From a checkpoint of a small transformer trained on Wikipedia.
Architecture: RMSNorm before each block, rotary positions, biases on query, key and value, untied embeddings, attention and MLP in parallel.
Each number is 128 + 24 x the weight over its row's rms, rounded and kept within 0 to 255. Layers, rows and columns count from 0. The size above them is the row's rms in percent of the matrix's.

# layer 7 MLP up, 1536x384, rms 0.0542, rows 1120-1136, columns 192-287
size [ 95 105 100 122  36 108 102 107 100  92 106 108  93 104  85 108  34]
[[ 98 142 116 125 197  88 132 126 151 154 158  97 151 147 134 114 101 159 103 129 120 127 108 109 126 135 193 133 153 101 168 196 133 140 129  98 142 147 150 118 131 121 118 129 104 147 134 136 168 174 124  93 141 101 133 138 123 115 138 143 124 133 171 136 144 142 146 164 143 115 134 140 101 138 150 116  89 116 152 125 113 120 125 115 123 149 144 155 152 160 132 197 113  98 144 139]
 [143 117  92 122 134 106  95 176  98  82  95 145 125  84 133 117 146 162 100 121 143 109 115 129 140 108 153 134 121 144 127  94  97 117 133 174 136 143 130 158 139 116 110 145 149 139 141 100 152 132 118 117 118 150 125 124 137 158 157 108 135 142 100  93  92 112 107 169 106 168 155 153 118 135 115 128  94 114 158 147  94  92 116 109  98 176 108 114 131  79 136 142 116 147 101 147]
 [114  65 143 106 139 131 103  99 121 119  89 144 128 137 110 100 114 138  85 139 135 177  64 128 104  75 146  91 138  99 119 119 121 143  92  91 176 121 157 136 154 110 129  67 111 100 161 108 119 102 135 141 120 153 136 106 111  94 138 155  82 144 137 139 119 172 129 118 128 147 136 121 121 132 128 156 125 165 112 149 167 121 149  97 152 120 104 149 175 118 118 153 108 129 159 153]
 [190 107 165 124 174 113 117 105 116  91 137 131 161 119 132 112 108 125 113 163  95 139 139 129 111  94 146 125 159 120 120 129  80 110 170 159 156 144 146 118 134 143 163 152  75  84 113 104 108  92 152 142 128 102 135 115 118 149 158 139 135 139 130  99 157 158 128 170 153 103  96  95 136 114 127  70 129 128 123 127 159 106 161 147 136 142 129  93 150 155 148 120 141 102 151  93]
 [155 134 179  74 144 129 154 129  97 126 140 130 125 153 118 144 145 129 119 136 118 166 124  94 109 109 141 159 132 122  97 115 118 139 132 119 124 128  85 135 129 148 191 151 100 104 136 105 109 143 103 109 131 104 100 119  83 134  69 129 110  96 126 190 137 174 149 139 140 110 119 181 140 184 163 125 161 136 164 154 131 130 153 133 124 124  79 105 123 141 112 161 138 132 135 139]
 [160 140 120 140 174  96 148 107 155 116  91 146 133 151 135 125 115 101 123 125 128 149 190 142 114 118  76 110 151 112  95 102 131 151 109 154 123 160 123 159 155 170 115 134  80 122 114 138 142 129 131 131 145 114 120 109 130 109 148 124 148 121  94 126 155 125 123 127 151 103 152 155  83 142 118  87 139 111 150 140 128 158 129 103 139 130 137 125 141 146 150  97 119 124 119 149]
 [122 109  99 143 116 158 105 113 113 134 148 125 123 126 127 116 140 107 122  97 137 125 136 118 122 121 100 121 133 131 143 167 130 116 144 101 145 106 154 106  87 170 182 119 164 140 187 151 131  88 117 139 150 124 101 150 114 108 131 131  99 189 155 135 153 133 119 116 108 140 142 126 140 148 127 125  82 167 146 125 126 119 130 148 110 119 144 141 120 130 122 124 136 114 126 122]
 [115 157 122 168 110 130 139 111 139 131  70 149 149  87 128 129 113  97 148 158 109 158 113 128 124  93 107 133 166 102 128  94 161 130 143 138 144 104 127 154 147 131 149  88 146 119 125 122 122 124 111 162  84 115 135 119 121 119 182 202 152 100 114 121 137 108 183 167 149  89 172 129 125 119 129 139 103 125 114 147  70 163 158 130 122 137  99 109 135 137  98  90 111  92 146 120]
 [117 137 126 108 160 114 144 128 158 151 119 130 146 119 121  99 145 126 133  96 141 135 170 154 147 138 145 102 124 101 133 166 172 114 144 106 103 152 100 184 133 161 134 187 145 110 120 171 142 128 117 141 135 113 152 182 116 127 192 175 110  89 141 108 134 163 154 137 108 135 120 137 139 145 146 118  92 151 116 129 100  99 128 147  85 166 152 126 148 130 129 128 129 110  83 117]
 [166 116 143  73 149 102  91 149 102 191 114 108  92 108  85 174  61 197 112 120 123 148 149 119 133 113 116 126 178 127 114 140  95 147 144 134  96 135 124 124 137 179 110 120 142 108 144 115 110 123  68 102 159 139 134 102  92 164 110 143 143 138 179 139 130 114 148 160 113 107 121 139 141 150 111  95 125 110 140 155 130 118 114 132 137 124 135 113 151 161 159 132 175 117 160 146]
 [126 123 107 117 125 148 165 176  92 106 166  95 101 160 117 123 159 150 107 129 130 112 159 112 126 142 147 131 127 134 202 144 140 134 136 129 132 117 137 127 135 154 163  81 122 157 114 112 128 139 166 103 157 122 154 101 102  99 115 137 137 139 158 122  74 116 122 140  87  63 126 151 144 119 145 127 140 106  91 112 121  67 125 141 136 135 101 105  87 152 110 136 102 156 136 127]
 [147 124 113  99 143 138 125 152 108 130 125 125 108 163  96 133 130 135 131 149 115  96 127 141 179 118 129 163  69 152  80  84 134 122 111 147 118  95  97 137 123 144 116 122 148 134 150 106 149 142 137 127 140 149 110 172  92 117 149 125 141 136 150 117 150 152 156 155 136 146 114 102 158 136 130 165 160 128 136 133 135 135 143 161 173 135 118  63  85  97 143 142 104  91  96 165]
 [113 103 126 107 166 113 134 118 157 124 126 138 132 136 130 122 137 145 156 102 125 156 107 134 131 106 159 130 151 149 145 161 130 152 128  76 128 149 120 140 159 117 107 144 171 118  94 146 135  96 119 124 158  95 137 145  80 109 139 134  83 112 142 127 124  91 105 113 120 135 118 111 131 125 119 116 120 165 126 142 103 139  90 111 131 141 122 106 122 112 153 100 125 122 150  86]
 [147 116 154  99 130 132 141 161 161 117 108 124 130 128 129 117  82 121 122 123 169 155 164 129 135 152 145 130  86 139 127 116 144 136 153 139 110  66 141 127 131 117 150 169 168  99 138 119 138 139 121 114 111 150  80  93 103  96 111 183 157 103 125 142 132 102 134 153  94 142 118 165 106 102 141 117 161 138 132 101 164 152  78 150 124 152 140 122 150 125 124 148 146 165 158 119]
 [138 115  80 127 175 170 105 127 191 163 153 130 109 111 152 136 141 123 174 130 132 134 112 122 134 115 127 109 144 189 105 108 151 158 162 154 124 106 129 148 141 112 125 154 101 141 144 117 138 165 151 116 150 129 127 153 108 123 119  95 119 101 137 140 186 128 148  88 120 117 169 197 147 119 115 180  95 120 135 136 110  60 119 120 102 136 133 117 106 135 105 136 138 106 112 143]
 [168 118 154 118 115 128 166 149 131  92 103 131 109 123 142  91 132 189 131 125  91 120 129 109  94 165 134 127 112 112 126 118 154 149 131 152 158 124 120 130 105 138 144 101 184 126 167  99 113 137 102 150 142 105 145  90 104 113  95 123 102 150 107 119 150  85 104 130 108 122 146  96 153 110 159 157 116 120 149 158 104 172 115 110 165 126 131 112 145 144 141 103 123  91 111 137]
 [132 125 135 137 122 138 117 136 100 151 132  96 129 121  87 115 148 102 131 108 155  98 160 140 121 104 117 122 121 120 111 144 159  90 115 131 124 110 135 115  90 137 117 146 114 129 140 114 149 144 177 108  96 168  65 124 111 146 104 176 132 105 102 160 153 145 118 122 177 125 115  95 121 125 121 122 167  91 116  84 119  86  82 118 139 119 195 121 150 152 119 109 109  96  80 160]]
# layer 7 MLP down (transposed), 1536x384, rms 0.0289, rows 1120-1135, columns 192-287
size [ 97  97 102 121  38 115 105 111 104  90 107 114  95 106  85 113]
[[142  95 136 111  87 124 129 105  89 123 139 147 122 146 137 151 116 175 121  84 142 138 114 103  86 156 161 132 102 132 132 132 146 125 140 158 102 132 150 161 175 129 107 123  88 103 122 122 138 137 105 131 166 118 127  90 138 150 120 132 133 154 123 100 118 162 114  99 103 133 140 123 114 112 112 112 162 125  83 120 153 107 162 118 125  98 127 146 106 122 106 121 158 130 150 158]
 [113 130 175 109 141 141 131 124 159 139 147  90 121 155 151 130 128 164 137 151 128  97 143  95  90 125 131 142 117  72 144 150 120 133 154 129 152 135 126 137 150 107  92 132 102 106 134 176 126 136 135 146 165  98 147 125 128  99  87 109 161  96 102 161 141 152 158 111 115 123 111  85  90 131 171 169 124 160 129  98 113 145 115 110 123 119 157 129 139 147  95  85  91  95 124 106]
 [123 125 144  93 135 143 147 102  68 100 108 136 111 132 126 122 141  90 168 172 129 117 125 101 157 126  98  98 122  98 139 168 122 117 119 117  85 121 127 112 111  87 145 156 117 133 122  89 162 173 168 122  83 144 119 167 112 182 118 170 116 164 132 140 126 151 145  93  90 127 129 140 131 124 127  96 153  91 163 148 116 108 107 131 105 129 146 117 105 134  95 103 171 136 129 130]
 [123 109  93 117  96 120 135 170 126 137 167 128 153 125 137 138 102  96 113 107 162 135 130 102  90 165 152 165 125 119 138 172 115 127 137 110 185 125 127 112 158 141 181 146 157 127 112  94  70 129 133 123 152 132 127 111  86 105 133 118 112 123 129  75 123 174 143 174 128 162 123 117 105 133 117 133 119 143 135  90 171 133 116 141 119 143 141 127 121 138 117 117 110 179 166  83]
 [115 136  74 161 109 142 118  99 112 143 145 141  69 111 150  73 154  79 158 152 150 100 121 131 135 111  90 136  90 147 122 130 129 123 131 103 122 114 189 117 161 105  85 139 133 145 104 120 105 159 159 112 154 125 133 119 166 142 162 128 143 132 118  99 151 107 125 145 140  98 111 103 107 105 113 101 120  96  80 121 129 135 147 117 134 109 159 137 101  70 142 112 101 154 115 116]
 [137 181 124 106 119  97 128 151 144 125 109 106  78 134 119 139 148 175 150 114 144 149 129 163 109 128 148 143 132 135 138 144 132 113 106  48 111 143 120 112 144 115 109 122 151 120  98 124 106 119 135 118 122 148 145  97 103 108 104 148 134 112 152 142 144 148 158 130 137 107 160 167 110 143 123 174  73  84 133 137 124 132 123  78 117 122 112  95 115 162 112 101 145 159 143  75]
 [ 93 104 112 120 140 124 126 142 103 111 165 108 106 142 154 146  99 142 120 149 115 157 137 129 141 113 132 112 100 129 171 150 141 134 112 134 205 172 162 110 160 117 118 144  64  83 131 121 121  78 140 163 190 144 110 138 103 152 145  79 150  87 162 145 131 115 103 136 112 107  81 156 124 160 127 141 180 100 139 128 102 118  99 107 112 114 140 146 103 145 107 124 163  97 125 164]
 [136 122 106  88 134 125 148 140 137 131 142  61 133  93  81 124  94 130 109  94 140  93 120 108 167 129 106 132  98 120 133 138  95 122  96 138  81 144 154 204 141 128 119 132 146 152 165 127 125 150 124 128 128  79 121 124 137 120  98  93 141 124 153 166  64 131 143 130 137 108 161 161  71 130 108 101 108 112 125 150 139 139  94 119 166 119 106 133 151 103 131 101 150 124 121 121]
 [127 102 161 104 124  90 104  96 107 147 143 124  95 100 150 187 127 163 124 115 135  85 157 108 127  88 143 108 109 116 105 146 158 107 144 124 116  98  70 126 153 103 117 139  86 115 161  95 123 106 153 116 135 159 143 155 117 113 104 102 157 107 144  95 107 125  94 138 155  97 109 128 106 128 111 170 125 120 143 134 128 148  98 125 137 140 181  89 164 119 110 138 135 144 139 175]
 [111 149  96 135  85 138 139 110 111  95 167 160 161 120 124 131 153 117 140 127 153 112  92 137 102 151 118 118  87 164 126 122 165 113 138 137 126 145 106 108  97 120 103  83 146 110 121 128 122  76  95 151 157 137  92 136 134  86 110 125 135 143 151 124 107 101 117 115 134 138 136  90 178  90 101 119 123 131 158 145 108 145 129 162  85 119  81 106 114 115 118 154 140 108 143 126]
 [110 167 148 125 113 109 117 125 128 117 157 117 137  89 112 151 155 147 162 104  89 100 147  97 139 142  99  80 144 127 158 123 137 107 112 116 130  76 106 132 132 128 102 124 171 130 101 136 154 122 132 126 151 153 124 134 131 108 138 141 129 143 155 126 150 128 129 145 161 107 127 108  95 173 134 168 128 159 139 124 124 112 104 140  72 128 122 114 112 153 113 128 156  92 129  77]
 [105 136 195 116 146 129 125 127 116 159 154 121 139 130 118 183 137 102 119 142 119 126 104  99 137 155 122 108 136 105 126 105 144 154 143 174 145 125 143 180 130 186 147 131 116 135  98 145 108 142 146 139 146 112 127 150 126 104 104 112 117 100 127  75 125 129 173 109  93 139 130 105  93 132 116 162 168 131  90 117 121 153 103 113 130 147 143 105 117 138 106 130 133 102 165 155]
 [ 87 119 120 121 161 156 141 125 109 146  80 130  94 133 125 133 170 105 107 151  78  76 152 107 122 116 116 122 118  69 153 109 104  67 126 122 129 153 109  92 126 142 150 139 117 136 151  89 116 120 124 142 132 148  93 133 119 105 127 164 155 106  95 141 114 156 140 113 126 102 126 114 117 150 113  99 102 107 159  97 135 116 124 139 166 161 142 147 148 125 164 120 143 121 103 145]
 [104 139 140 138 139 115 155 141 109 132 109 128 171  99  80 133 141 155 138 133 100 137 115 131 131 116 129 132 162 120 103 135 113 154 133 100 118 150 138 150  98 118 132 114 100 166 138 134 119 110 155 117 108 120 154 174 162 144 129 112 115 123 123 142 106 155 111 127 145 111 185 101 166 117 136 152 122 137 130 172  97 112 139  78 139 100 122 128 111 135 131 114 126  87 113 129]
 [116 100 142 109  98 115 134  83 122 106 139 135 142  90 159 111 128 138 126 125  75  86  97 115  99 100 143 122 137 140 164 141 109 118 117 129 177 147 162  96  84 130 129 157 152  84 142 109 155 108 116 123 152 112 121  98 129 132 155 109 108 185 135 139 134 133 100 127 100 155 106  96 131  86 153 134 144 149 154 122  88 107 118 123 147 136 165 147 153 126 125  98 152 132 159 108]
 [126 145 139 122 126 132  71  90 136 152 133 124 107 144 139 146  89 125 186 129 134 132 134 107 104 141 122 112 129 134 159 133 130  73 131 105 132 139 121 132 143 104 114 188 103 164 133 122  93 138 138 120 120 123  90 166 117 156 122 107 156 136 117 124 126  88  93 117 168 157 115 146 156 142 117  93 143 154 103 112 116 106 120  97 126 158 129 123 106 126 152  99 137 106  98 136]]